Part of a small language model's weights: width 128.
Each number is 128 + 32 x the weight over the matrix's rms, rounded and kept within 0 to 255. Layers, rows and columns count from 0.

# layer 3 MLP up, 1024x128, rms 0.238, rows 620-673, columns 0-127
[[187 137 124 168  96 179 124  76 113 131 113 128  66 103 144 145 128 169 111 199  99  75 141 127 115 163  93 117 128 154  92 139 231  78 188 110  97 152 127 118 123 121  90  72  65 119 129  83 132 112 131 140 156  79 130 131  89 152  99  89 139  96 151  96 139  97 128 152 127 120 137 130 190 110 127 140 200 117 110 107 136  99 112 136  58  99 143  81  46 114 117 125 235 139 134 128 131 170 130 144 128 147 144  38 111 131 156 137  46 130 147 121 134 166 104 151 142 133 129 153 122 166 165 115 134 124  68 139]
 [ 74 132 155 195  55 160 128 170 117 141 103 142 156 123 149 158 126 132 104 109 141  61 129 129 141  61 122 140 148 135 111 152 209  94 115 132 145 108 167 124 147  82 143 155 149  84 112 156 160 101  99 147 121 109 107 132 104 125 164 121  94 164 113 153 195 169 112 107 164  99  59  90 109  88 142 140 110 108 124 131 149  83 103  96 172 181  58 110 123  74 138 108 106 118 154 115 110 156 177 154 156 102 141  89 103  96 146 102 120  92 125 166 145  99  93 169 159 104 127 125  83 181 226 172 188 108 137 116]
 [ 93 134 131 179 109 117 130 108  97 200  76 186 138 116 153 115 184 178 137  81 208 117 148 183  88  87 169 150 128 114 133 116 130 121 146 146  79 111 133 136 112 140 135 165 132 135 153 173 114  70 109 174 154 118 133 137  55 125 148 129  84 157 114 154 176 165 132 139 125 148 150  72  94 154 161 111 151  79 145 123 174  86 162  48 135 150 138  76 139 112 107 180  99 161 105 153 146 150  89 153 201 107  86  92  90 129 114 125 108  94 129  92 156 141 150 135 161 123 180 151 219 161 142 107  74 123  85 135]
 [111 148 161 106  91 135  98 174 153 116 163 133 122  85 108 145 160 170 164 144 107  91 103 118 165 129 171  59 171 115 108 135 101  70  89 186 121 133 135 151 150 140 136 141 161 161 148 131 120 159 133 164 165 115 149 134  69 122 117 137 142 185 162 134 185  91 161  94 119 142 133 150 177 125 110 138 130 137 127 198 109 165 194  94 132 107  38 138  96 126 174 111  87 123 153 103  88  61 136 173  86  96  52 132 139 154  66 106  92 109 137 106  64 146  99 184 111 177 189 119  94  79 163 111 134 149 180 132]
 [ 89 142  89 114 142  97 111 138 152  88 156 125 130 152 234 123 131 216 152 125 111 174 112 167 106  56 151 128 147  52 137 118  96 112 155 126 124  93 130 132  81 126 147  76  98 113  58 152 152 161 170 144 138  78 178 108 147 122 162  95 140 127 146 155 177 132 143 128 109 118 113 178  97 117 181 116  77 153 160 146 166  97 195  71 144 124 172 106 124  83 126 112  85 143  46 103 121 160 177 136 106 121 107 176  70 107  65 185 147 124 148  94  94 110 144 136 144 114 161 131 158 124 174 128 149 133 137 119]
 [ 85  81 133  78  79  86 107  76 146 135 105 103 193 139  74 162 132 132  94 108 109 100 142 125  88  84  86 136 157  78 137 190  70 107 150 115  84 141 216 118 170 146 117 111 118 146  79 115 137 127 121 114 132  76 212  83 139  75 178 118 119 155 110 101 161 152 158  73 139 204 139 148 108 129 107 144 162 157  21 142 142 156 129 200 150 122 113 185 132 148 175 151 121 140 150  66 155 121 183 139 147  87 184 151  94 139 190  84 180 176 107 163 100  78 181 123 120 112 201  93 174 167  96 167 150 110 130  92]
 [120 111 107 146  92 163 134  78 108 134 125 119 113 139 123  89 140 120 100 103 142  78 100 149 142 156 103 192  82  99 138 107 108 100 213 152  79 137 145 160  80 145 117 173 186 123  73 114 120 131 202 157 103  60 174 147 138 169 143  86  96  74 119 149 119 125 119 203 203 114 152  91 149 104 148 129 133 151 126 175 113  90 176 114 120  79 132 144 102 117 118 128 122 118 101 162 112 103 115 101 189 152 114  88  88  79  67  75 151 131 171  93 110 150 123 142 109 132  60 187 183 116  83 139  69 158 152  92]
 [107 115 162 139 157 205 128 100 147  39 190 128 153 150  69 116 101 172 156 110 153 156 100  74 170 181 122 115 164 116 110 137 175 120 134 155 148 118 167 138 100 139 127  99 129 109 136 128 159 159 126 154 158 126  66 122 111 112 186 202 186 123 129  85 122 168 128 105  92 126  77 100 183 185 104 137 124 169 127 102 133  97 108 107 125 128 147 132 171 100 112 103  81 179 136 163 124 107  64  91 115 205  93  67 140 165 187 168 116 118 214 153 176 120  94 164 128  51 106 128 133 131 119 124 129 120 134  68]
 [178 107 165 143 125 174 138 113 108 103 159  98 146  95 175 161  77 162 139 151 191 105 111 124 132  88  82 135 178  81 173 109  94  77  59 168 161 153 144 151 105 107 104  99 125 131 115 150 174 162 108 170 170 151 119 113  81 147  96  68 106 110 112 120 130  58  96  37 150  93 114 144 107 116 140 132 157 189 114 149 133 156 178  46 109  82 130  54 124 125  82 152 126 140 168  95 131 103 175 121 121 131  74  94 101 125  92  80  93 133  99  77 147 186 138  92 120 182 114 110 130 158  97 127 120 148  79 110]
 [158 129 115 122 130 139 136 166 136 119 172 102  96 192 125 155 151 124 126 160 116  77 161  99 132  91 149 137 130 138 151 108 126 104  86 137 102  65  99 166 128 105 133 183  38 107 110 106 152 137 196 129 128 137 153 155  99  82 148  61 179  77 140  96 120 136 203 115 103 118 117  75 160  96  91 120 161 115  86 158 124 128 137  95 124  93 139 148 103 153 167 160 106 127 152  78 157 121 175 141 170 150  83 130 160 114  63 153 152 215 116  82  79 156 141 142 143 123 169 105 150 176 103 167 128 161 224  96]
 [ 62 111 126 154 108 120 129  84 155 168 106 130 141  89 126 155 114 156 170 118 150 117 119  68 166 135 110  99 104 135  93 125 145  99 162 127 210 213 164 164  96 198 115  85  97  96 128 113 149 154 207 137  87 118 183 185 169  78  89 121 157 169  79 165 106 122  96 140 132 173 164  72 145 124 195 142 155 126  87  95 179 124 113 133 158 163 170 103 104 105 156 140 133 181 161  98 161 143 120 104 154 118 123 107 119 127  62  86 142 137 160  98 123 148 144 180 186 133 140 132 118 123  82 154 169 136 113 100]
 [144 125 155 143 127  90 103 133 110 177 117 130 108 104 170 211 167 154 191 104 121  96 164 153 122 153 122  93 170 110 162 122  65 142 142 142  90 193 103 113 117  40  66 104 133  54 113  56 103 125 105  54  92 145 105 122 109 164 143  85 110  62  69  66 133 133 171 112  97 125 120 130 171 187 162 137 174 118 143 112 128 182 158 159  94 126 119 164 127 172 116 107 137 108 175 138  65 178  95 103 148 149 151 124 117 152 186 122  72  89 167 142 105 131 111 159 138 156 130 169  99 109  85 118 121 105  64 153]
 [120  47 169 160 133 109 119 105 145  93  80 139 115 155  91 117  94  83 129 126 147  64  57 113 144 133 132  97 153  96 185 138  69 155 104 170 167 143 140 105 141 122 142 136 152 123  60 166 135 189  77 140 151 117 143  99 155 121 214 143 144  86 153 124 135 114 154 124 176 156 170 144 163 193 134 102  99  81  90 143 125  92 166 160  77 110 131 122 106  93 159  85 114 142 137 151 222 167 125 114 168 169 147 190  95 103 125 176 126 123 177 119 165  99 105 110 172 119 121 123 135 108 135 165 145 106  83 128]
 [149 126 140  63 132 129 136 119 116 183 137 128 115 182 175 136 114  99 131 106 152 115 154 102 114  66 124 141 148 123 102  90 136 194 171 109 139 125 110 139 156  57  91 151 144 114 114  81 109  70 163 150  85 151 126 101 107 116 184 143  89 144  98 123 110  85  88 129 116 109 141 143 140 155 134 138  38 149 132 110 155  73 114 163 158 114 179 132 148 109 151  98  66 173 120  98 104 170 123 106 128 132 180 167  98 126 135 146 151 120 124 124 132 156  94 165 149 129  99  99 159 122 127 174  78  62 101  98]
 [164 151 116 102 143  75 109 116 138 113 109 178 122 161 128 117 162 143 117  70 128 109 147 174  95 160  68 102 159 127 192  84 118 110 125 141 126 162 126 118 154 147 139 117  99 110 145 167  92  91 116 107  28 102 135 118 192 156 185 105 112  90 152 106  83 121 132  57 143 181 102 106 185 109 172 126 156 140 130 150 151 140 161 131 123 117  92 119 121  73 122 151 128 208 145 106 151 124 115 114 140 166 159 158 119 105 134 124 135  65 168 150  83 175 127 121 152 100 100  72 109  89  83 177 165 152 132 154]
 [142  79  99 188 142  23 142 152 139 185 128 135  87 184 162 149 115 151 186 171 150 134 114  99 160 142  91 156 104  59 135 153 157 105 136 121  81 160 133 152 137  98 129  73  58 109 151 117 121  90 132 143 107 145  85  54 151 118 108 101 136  81 111 143 135 148 214  66 158 174 173  59 102 134  99  81  98 129 137 162 178 122 183 128 138 119 166  38 132 109 164 138  77  76  73 131 107 144 149 146 111 163 162 191 124 145 140  76 141  67 101 185 111 154 172  86 194  95 135 106  84 124 193 131 198 132  30 146]
 [101 125 125 121  76 121 152 159 135 139 116 145 133  98 130 101 108 135 114 105 112 114 153 109 154 126 154 106 111 189 187 164 102 155 129  98 117  80 106 203 164  94 162  87 156 173 108  98 118 153 152 130 139 150  84  84 122 110 124  68  72  98 143 113 149 102 168 125 141 197 105 151 104 108 135 142 168 107  92 210 163 134 128 138 192 153 165 106 133 101 129 169 125  72 115 111 155  89 133 155 148 160 163 147 129 151  68 197 139  96 145 160 134 124 154 129  99 123 129  67 156 175 122 126 130  77  80 138]
 [137 178 173 169 110 217 146  84 127 116  92 192 173 130  93 195 132 215 175  81 165  48  83 139  92 110 108 102 133 147  75 128 112 151  93 154 172 137 165 100 101  88 113 132 166 147 141 172 102 142 139 177  76 108 109 117 132 131 162 149 138 162  74 144 109  96  74 108  50 139 148  95 210  81  70 145  97  94 122 144 167 145 113  59 158 120  93 120 162 112 142 155 152 198 125 183 150 127 149  82 141 105 144  46 131 104  67 157 124 165 169  67 139 158  53 174 172 156 163 112 116 114 141 130 106 146 141 144]
 [137 121 142 134 107 156 107  97  99 132 105  93 147 178 155  85 136 119 122 136 130  64 105 194 111 112  90  97 107  85 121 128 138 103 117 145 136 186 253 140 148 182 115 134 126 103 240 182 118 162  46 105 130  77 124  94 164 130 157  86 169 109 115 123 158 106 168 111 144 226 109 161 146 144 158  95 134 136 144  63  94 154  88  94 121 107 108 102 211 117 136 182  83 139 167 125 179  74 184 144  85 116 150 147 207 114 168  73 173 101 153  93 190 141  93  76 123 118  83 109 140 130 117 166 123 140 154 101]
 [170  77 142 195 160 167 103  87 180 105 193 121 125 152  92 209 185 153 170 141 150 109 122 165  59 119 198 160 157  83 116 130  83 170 143 131 168 118 155  87 181  68  91 126 114 174 193 134 103 148 145  93 148  84  87 166 112  45  62 136 134 127 144 134 142 128  95  94 130 119 177  51 137 146 136 126 128 163 154  93 155  89 109 108 107  68 148 121 135 160 137 143  70 122 102 171 156 105 198 162 128  99 143 174 143 127 169 156 138 133 123 155  85 130 168  95 119 138 119 127 200 172  83 120 124 166 142 142]
 [106 113 112 125 116 167 100 121 135 148  92  84 143 146 129 163 141  93 158 163 162 118 133 126 160 160 127  73 172  94 119 168 130 129 175 113 149 133 156 159  97 140 129 133  90 150 117 183 164  82 139 119 151 116 125 101  91 127 138 175 186 152 154 125 133  99 137 115 138 100 118 159 150 130 176 133 151 119 124 133 118  44 165  91  96  98 117  85 123  86 144 149 112 171 171 177 167  62 192  86 168 169 110  87  82 130 132 170  96 163 168 109 164 153  73 121 130 110 173  87 128  73 115 128 136 112 111  96]
 [133 100 133 155  94 104 121 133 146 114 110 173 126 110 154 160 116 154 190 114 148 186 140  93 146  81  96 112 141 134 102 164 118 162 161 162 181 159 139 117 108 146 135 110 165 165 113 134 135 146 133 148 113 100 122 102 136 168 150 136 175 129  87 118 164 186 128 115 137  84 129 164 117 116 162  95 143 169 134 161 110  75 106 132 166 132 106 116 167  94 171 131 151 156 154 142 105 173 133 154 121 121 108 104 110 106 156 140 104 135  97 103 129 138 125 154 145 127 140  74 180 122 126 139 118  85 116 124]
 [134 135 133 138  96 145 106  59 105  96  99 133 195 104 160 110  93 135 200 138 102 128 124 137 117 143  97 143 108 124 100 187 169 111 150 190 135 160  97 139  81  74 125 105 159 140 100 139 121  88 124 120 128 139 127 119 145 114 200  70 107  88 142  74 138 167 118 113  94 105 124  94 119 199 138 122 106  91  93  56 171  81 106 103 144  98 132 141 169 136 152 136 131 138 114 166  99 107 162 178 133  69 130  24  91  91 180  48 204 171 174 138 195 127 109 112 184 141 126 178 113 141 148 132 116 151 143 142]
 [ 91 147 126 169 108 112 118 137 111 100 131  66 151 148 131 195 155 169 109 112 106 136 122  77 148  93 126 125 130  76 104 134  94  99  93 128 139 140 166 112 147 136  52 158 125 146 140 101 142 129 149 139 193 112 123 142  94 102  87 112 112  94 108 139 152 135 103 128 161 142 139 121 135 120 116 106  76 151 142  82  81 114 160 168 131 142 137 180 114  85 120 190 184 150 119 117 124 157 119  81 162  97 130  89 110 182 150 166 100 164 182  56 158 174 133 116 138 129 145 108 135 120 110 101 143  96 142 135]
 [137 189 127 133 127 125 143 121 140 179  83 140 169 159 170 136 105 128 120 134  82 108 108 101 154 150 137 152 138 170  83 134 129 117 151 102 148 117 114 107 118 148  81  89 146 138 125 111 159  91 187 161 104 129  82 145 139 145 151  97 173  92  99  45  91 149 151 151 184  95 104  59 135 150 199 121 148 182 104  91 125 166 171 113  91 120 210 181 179  82 127 100 149 134 150  99 117 129 132 194 132 159  98 181 165 181 182 104 130 148 139  87 137 128 139 139 153 132  72  27 118 125 106 153 141 103 114  91]
 [ 54 122 146 207 111 121 146 108  51  88 164 125 175 160  75  47 109 134 161 147 149 136 115 122  81 181 158 162 130 119  76 143 168 160  80 108  89 103 109 165 143 105 165 170 140 123 176  85 156 117 120 150 118 165  70 122 145 114 134 134 138 139 126  87 111  93 104 150  75 106 122  85 153 183 139 130 152 123 117 169  38  86 165 141 152 147 135  93 112 120  94  86 148 123 138 147  96 148 143 167 121 219 119  57 154 127 104 129 153 168 147 103 133 106 108 198 186 136  80 122 160 122  92  95 154  84 117  89]
 [157  82 123 166  85 159 167 111 141  96 133 106 166 121 136 191 162 139 117 103 119 144 129 126 124 150 111 133 151 119 102  95 145 173 159 173  89 157 189 113 106  79 117 132  73 128  84 108  91 154  77  74 118 124 135 174 178 180 147 149 134  58 139 162 105 145 156 128 112 157 154 138  77 135 132 116 173  57 177 175 119 107 160 143 121 151  89 155 197 107 130 148 158 202  58 166 168 142 125  95  87 136 177 134 154 149 143 170 114 158 207 118 186 101  51 130  50  91 145 105  62 104 187 123 134  98  89 149]
 [159 122 102 142  88 172 130 119  71 130 133 182 141 157 155 107 208 126 159 166 157 121 166 131 146 122 152 162 186  69  96 184 170 111  92 104 154 153 147  97 146 168 111 139 117 158  94 141 108 133  90 106 140 123  91  96 121 115 172 111 137 106  84 124 139 167 113 121 206 161 111 173 109 121 182 140 110 175 125  94 157 131 131 128 136 138 111 120 166 110 139 136 138 181 155  94  90 110 146 103 138  78 134 136 147 194  82  99 121 205 194 138 207 157 112  95  95 161 128  71 195 120 203 139 166 158 125 117]
 [190  88 162  95 107 125 108 117 105 106 104 143 163 107 187 128 162 139 160 114 164 128 159 109  84 153 125  82 116 120 102 143 129 169 188 115 123 134  91 127  97 107 162 137 162 148 122 122  92 144 169 122 123 111 155 140 133 105 172 143 100  79 133 140 149 150 119 138 146 159 101 113 123 154 116  96 125  35 102 130 160  81  98 139 154 165 140 145 140 149 119 108 120 103 117  76 151 146 189  28 118 130 156  83 140  79 154 125 135  65 142 120 138 118 116  92 139 147  94 163 141  99 106  88  78 127 163 152]
 [ 33 182 113 143 101 150 144 162 136 122 206  78 172 123 112  94 127 164 131  96 113  97 205 132 160 213 190  76 173  72 133 118 147 124 116 158 122 177 133 167 136  80 128 191 155  68 146 171 132  78  95 173  81 205 131 168 138 121 129 139 135 150  64 191 168 117 124 132 147 120 124 169 160 135  72 154 139 108 129 166 131  43 129 155  94 129 118 147 226  80 152 111 184 142 116 150 135 154 185  99  89 140 115  61 138 134 123 131 143 135 114 144 123 139  96  86  63  89 127 142  99 131 116  94 119 127 167 134]
 [ 88  81 157 108  84 106 155 117 112 102 146 103 177 134 138 147 150 165  70  87  71 145 161 123 188 175 109  90 165 143 129 116 110  83 126 149  89 123 105  99 131  76 116 129 176 110 118 135 115 122 156 113 171 142 148 141 167 126  90  89 153 111 117 141 164 148 144 160 146 150 146 192 113 101 108  89 113 119 128 178 162 110 129 172 116  83 178 124 142 136 164 116 141 153 103 176 129 137 181 163 110 116 109 124  85 142 163 130 123 101 146 147  98 135 151 174 111 102 119 163 139 110 107 135 142 107 181 126]
 [190 101 130 151 108 113 115 176  63 153  56 201 154 128 137 191  94 139 113 157  96 157 194 100 111 111 125  69 115 143 100 108 115  67 167 128 163 210 133  92 155 115 163 124 133 138 143 153 137 104 104 122 158 109 130 176 148 140 117 127 147  96 144 108 145 134 124 100  84 182 117 110 178 144 221  76 109  78  89 167 101 109 184 129 161 173 163 144 222  49 119 181 120 112 106 102 108 112 132  67 155 116 127 126 128 131 106 137 117 136 175  57 171 137  66 116 152 110 121 103 185  86  92  95 176  79 170  98]
 [121 135 103 122 114 188 142 133 134 117 205 114 133 120 102 126 104  95 133 170  62 129 135  96 122 128 175 112 150  53  73  88 108 146 194 169 174 109 177 114 129 138  99  85 170  98 125 110 131 100 170  95 191  86 132  76 129 137 163 138 228 112  82 143 139 134 120 153 120 115  93 139 131 114 133 151 103 211 128 159 156 110 123 174 112 119 177 146 145 106 112  82 128 123 154 148 125 118 130  20  90  59 187  90 116 137 113  83 111 101  95  74 170 125 125 106 138 105 167 153 111 164 137 166 150 127 101 147]
 [101 112 151 172 111 217  90 115  87 159 148 104 109 183  98 106  96 179 109  99 133 169 124 135 215 149 148 116 131 112 121 144 153 165 124 115  86 167 133  49 175 146 147 143 196 128 180 119 123 147 127 111 147 153 158 155  62 102  56 148  99 164 120 161 117 156  83  90 105 179 120 159 108 136 112 123 100 118 119 129  65 128 167 131 142 136 157 181 153 158 139 141  87 197  84 158 145 139  93 101 153 185 142 122 120  81 101 121  79 125 162 163  86  74 132 101 148  81 155  90  93 122 109 156 132  90  74 101]
 [151 127 158 146 121  92 129 143 123 140 158  84  74 105 190 175  88  93 146 150 114 149 177 112  99 171 146 101 130 149 132  29  89 127 151 214 163 117 112 110 155 165 197 108 174 148  96 104 113 148 120 152 202  67 132 109 187  75 138 122 162 165 156 121 138 125 113  68 112 136 138 182 147  71 156 134 119  76 130 149 121 115 160 123 129 127 162  76 156  42 108 161 109 131 118 128 116 142 152 118 118 100 117 144 136 115  87 141 165 106 158 122 177 150 127  90 136  77 166 153  87 112 104 113 132 135 120 126]
 [168 127 152 109 142  66  94 113  70 146 156 138 100 136 167 103 121 143 113  93 177  78 171 117  66  92 127 121 125  58 146  95 126 118 118 141 118 132 170 120 191 150 160 100 162 132 188  73 129 105 138 129 134 115 122 131 173 155 155 129 112  62 163 177 131 106  88 163  78 110 120 122  82  92 114 150 121 111 105 169 108 126 190  96 173 108 152 137  73 118 120 160 124  75 118 121 155 184 106 151 136 127 148 102  53 118 170 187 137  84 172 128 122 119 139 147  96  96 136 178 125 182 152 137 134  88 127 127]
 [153 119 163 107  99  64 166  59 125 167 152  95  82  93 170  88 143 136 128 124 147 136 145 182 192 124 107 107  62 149 132 124 106  75 194 116  70 102 151 166  71 113 109  89 113 113 116  80 151 132 177 151 129 104 142 117  93  75 113  86  37 139 163 119 133  81 200 136  94 157 160 121 152 114 134  84 183 166 131 125 116 178 146  78 152 156 175 105  94 132 133  84 109 121 126 120 125 150 153 142 154 109 196 108 102 150 148 176 118 128 120 159 137 155 104 177  60 104 127 121 126 230 148 165 132 103 132 125]
 [176 158 125 142 128 135  88 107  86 149 220 146 188 124 102 150 119 135 189 134 131 100 116 107 118 140 159 136  81 154 118 120 150  67 159 138 129  65 109 151  98  73 128 144 131  86  78  66  80 114 143 133 128 145 167 106 154  90 153 168 153 177 133  80 139 120 136 132 123 121  36 114 103 141 160 137 128 102 186 160 147  44 134  71 121 124 174 145 157 150 111 176  91 165  74 114  91 103 146 144 123 123 129 139 133 135 156 116 121 178 198 166 100 140 110 147 166 139 179  71 120 108 140  86 207  87 190 114]
 [226 124 121 132 175 141  78 147 138 124 122  99  47 136  95  99 143 163 167  79  95 179 113 121 128 136 143 155 158 195 164  81  81 137 115 137 175 156  65 147 152 125 151  99 133 111 110  68 138 102 173 118  86 147 137  60 141 138  93 129  89 155 106 124 134  67 148 135 165  99 134 126 120 125 171 127 115 183 115 126 119 118 195 116 130 123 119  75  56 124 142 150 107 105 107 132 173 140 150  81 114 110  87 130 143 123 145 128 118 131 130 116  80 110  96 132 114  77 116 150 117 148  59 108  72 103 143 155]
 [ 91 114 112 110 159 137 153 157 201 172 140 134 137 180 116  84 101 140 142  81  91 109 164 159 122 144 184 147 123 156 125 138 139 127 130 168 123 151  76 173 188 146  75 140  62 171 101 101 136 100  78 128 123 171 126 117 146 138 163  99 152  84 133 106 122 112 150 136 138 175 123 147 166 146 103  87 110 175 139  71 136 114 131 144 112 125 179 136 190 136 139  54  82 207 140 114  99 102 163  68  83  78 137 112 103 104 162 118 157 161 107 146  78  84 151  83 141 110 162 122 161 130 122 179 224 137 162 161]
 [168 114 166 135 134 156 121 155 123 142 169 114 113  66 124 141 156 115 134 126 169 123 112 151 170  92 122 139 173 130 141 181  85 112 142 100 109 116 156 111  78 133 123 141 123 120 169 194 115 134 119 148 172 143 112 125  93 148 133 141 118  94 141 159 113  59 100 122 116  87  83 123 125 100 140 171 158 153  91 126 160 123 203 100 113 106 153 139 125 106 138 155 140 171  66 124 159 145 163 127 107 156 133 111 154 186 137 146 163 173 161  82 124 125 167 128 136  79 130  80  97 150 160 142 134 120  86  99]
 [134  98 182 165 131 124 113 126 129 134  87 117 137  79 136 177 132 116 136 144  90 145  61 187 104 156 105 148  76 164 132  88 113 132 128 150 106  84 145 244 131 126 103 131  92 125 117 121 115 131 144 104 164 131 155 133 185 145 144 175 103  85 192 131 153 121 139 183 170 164 161  95 115 101 112 184 159 148 112 142 146 136  87 149 100 132 130 120 132 118 167  95  78 119 138 144  99 150 140 167 105 171 136  99 195 118 114 113 146 117 141 129  91 143  58 144  61 100 106 141 162 110 160 163 117 148 182 119]
 [133  86 133 157  76 135 203 121 101 113 136  96  77 154 187 105 115 105  85  66 117 108 130 174 111 162 102 116  87 145 177 120 117 139 141 103 160 119 136 112  75 107 100 124 124 137 107 188 141 118  74 136 140 102 133 124 124 112 200 110 131 134 155 119 126 162 160 119 129 167 139  79 103 150  96 111  99 134 115 143 146 107 131  93 131 140 122 220 104  72 124 125 102 104 162 112 139  98 101 115 140 137 113 166 124 131 132  83  74 150 127 151 113 173  88 124 109 125 113 139  90 105 106 149  92 129 136 163]
 [121 173 122 112 171 206 142 110 150 117  90 107 127 102 129  76  98  96 113  73 109 133 138 122 148  91 133 145 116 140 203 102 108 175 122 154 181  96 112 132 149 148 113  94 149  97 138 140 203 211  95 128 185  85 101 116 109 148 119 123  84 168 136 139 149 117 170 129 148 159 117 225 121 108 109 125 117 181 154 118  97 249 142 122 139 137 149  83 133 107  61 133 121 150 143  92 129 168 135  76 125 126 133 158  96 153 116 160  90 161 106  99  70 129 119 117 107 101 136 156  88 207  85  86  98 172  94  97]
 [147 117 168 129 169 165 134 145 112 176  56 110 112 148 127  97 145 128 147  76 121 135 143 182  86 148  92 160 111 106 119  97 118 111 145  89  63 133 163 121 139 129 149 179 139 183 192 122 110 156 121 142 157 151 114  66 121 141 118  84 143  86  99  99 133 156 115 167 152 167 132 112 192 123 105 146 100 114 116 116  89  80 138  82 102  82 120 143 121 135 141 142 131 118 155 159 105 127 124 143 168 153 125 142 122 144 112 145 165 129 106  96 129 112  70 190 131 169 116  97 115  98  24 183 153 157 118 135]
 [151 141 128 103 173  93  95  99  94 109  71  99 101 146  96 113 142 159 117  72 133 102 106 139 199 159 155 121 127 169 115 154 126 135 175 161 121  93  90 160 104 133 145 140  72  59 161 123 138 143 125 121  92 148 134 149  64 142  92 142 110  77 104 123 131  98 156  92  68 139 101 149 112 122 106  94 141 155 104 153 144 121 113 111 115 122 103 149 116  70 163 102 127 165  82 110 136 118 117 174 118 138 141 107 156 129 122  87 162 168 174 141 103 167 108 136 140 118 182  80 117 111 108  86 100 145 111 162]
 [181 144 157 110 128 157 109 129 146 137 113 112 100 125 151 106 129 218 136 120 137 125 186 139 175  98 111 146 103 131 111 142 102 111 103 116 105  82  80 101 175 136 133 160 122  90 116  75 161 117 165 166 154 135 122  88 160 113 163 117  75 103 148  82 124 142  79 168 167 161  92 113 157  87  43 127 141 161 128  77 153 129 125 157 110 109 121 110 170 173 176 149 115 132  87  95 105 132 116 126 123 183 151 130  86 158  92  77 132 177 177 115  57 107 138 103 139 142 107 126 127 199 152 119  83 119 193  75]
 [ 80 120 127 159 135 147 138 128 130 115 132  92 130 149 146  72 117 163 132 117 186  98 106 141 139 128 186 130 129 113 107 157 139 224  55 115 100  74 180 137 112 138 125 180 119 122 157 120 151 111 106 100 133 146  95 154 118 151 114 102 173 110 150 164 149 170 131 135 168 191  99 138 174 140 103 210  72 125 137  76 118 166 108 113 154  44  90 151 136 185 142 133  75 139 136 132 109 101 111 111 159 162 108 111 130 101 115  70 161  83 123 111  74 138 131 110  68 132 159 175 149 163 137 127 184 172 133 159]
 [ 53 159 130  91 165 133  95 154  78 135 166 153  89 125 147 157 149 113 112  84 133 173 178 149 129 182 154 142 138 121 128 170 139 159 133 113 122 135 117 107 107 107 147 146 167  99 165 147 107 142  94  84 117 138 112 166 113 113 143  88 154 145 140 155 150 123  96 113  89 151  71 156  92 129 130 177  89 103  90 124  88 109 118  40 133 151 156 143 169 131 214 116 146  92 172 156 124 144 160 175 151 185 186 126 112  70 183  82  81 137  81 168  59  87 180  91 112 137 116 156 156 198 104 127 130 168  98 110]
 [ 93 125 190  79 109 154 163 163 130 124  95 130 163 155 108 119 142 153 113 177 115 113 142  63 109  98  98 131 185 161 125  87  75 128 100 136 111  89 123 137 110 175 129 164 131 169 145 112 144 128 116 148 139 178 178 114  79 119 180 201 133 137  84  97 154  99 175 134 106 106 134 125 128 133 121  88 117  90 122 142 144 112 118 151 142 112 156 122 146  86 129  90 115  81 102 122 136 120 175 124 131  76  96 103  86 113 118 122 121 181 172 164 120 143 135 204 118 130 146  57 141 106 158 103 184 105  79 144]
 [ 93 122 172  93 159 148  88 139 147 176 149 131 161 104 142 131 114  86 148 126 107 147 188 129 103 149  95 115 146 112 138 140 119 121 147  85 118 102 121 148 148 131 152 108 130  93 114 117  94 124 110 117 192  63  73 144 107 119 104  97 113 118 142 104 133 157 103 134 168 115 174 142 139 120 138 159 155 179  97 126 170 100 140  81 138 113 131 186  99  68 159 146 109 118 158 113  41 178 102 125  75  77 172 130  82 125 124 154  12 163  71  95 151 157 186  95  90 173 127 134 171  68  94  99 108 121 119 109]
 [168 115 117 124  62 108 134  80  86 115 108 108  82 151 115 135 146 106 120 175  68 143 135 132 107 140 155 149  41  92 124 124 167  98 121 153 135 102 122 128 120 155 144 170 138 187 132  70  49 147 111  75 126 115 153 122 126  95 136 107 161 113 144 132  81 150 180  75 132 123 115 101  97 140 105 177 166 123 156 138 135  76  79  79 119 116 114 107 111 143  83 129 139 118 168 126  93 138 144 140 147 130  93  83 112 131  80 147  94 134 129  93  74 141 184 163  90 150 134 140  68 145  88 153 106 130 135 113]
 [125 121  77 225  80 119  78 136  81 152 110 120  99 129 148 147 112 112 142 136 129 139 121 112 101 128 145 131 155 145 114  98 115 156  63 117 124  83 139 181 119 212 109 162 167 193 146 152 103 123 122 128  78 102 110 152 116 148 137  75 142 108 143  98 132 151 131 121 138  76 161  97 140 157 144 146 109 156 151 171  95 128 170 154 125 169 146 138 186 121 121  98  95  95 144 157  97 110 108  84 113  91 123 143  99 136 126  79 130 133 101  63  79 168 124 127 153 126 122 147 146 131  87 155 156 130 109 131]
 [100 136 140 158 121 192 148  56  67 167 153 143 167 121  83 152  70 221 135  98 105 172 123  95 140 145  74 124 193  89 142 112 169 119 106 152  72 165 137  95 174 170  78 164 152 131 143 136 112 123 171 114 161 155 159 110 123 156 125 118 151 124 128 126 129 127 137 116  44 117 166 111  81 105 111  80 175 116 132 138 145 116 115 116 103  98 161 107 170 205 161 178 176  96 130 125 101 165 127 140  49 124 134 174 125 234 169 140 112 112 127 206 145  68  98  94 155 114 122 148  73 115 116 123 101 111  94 136]]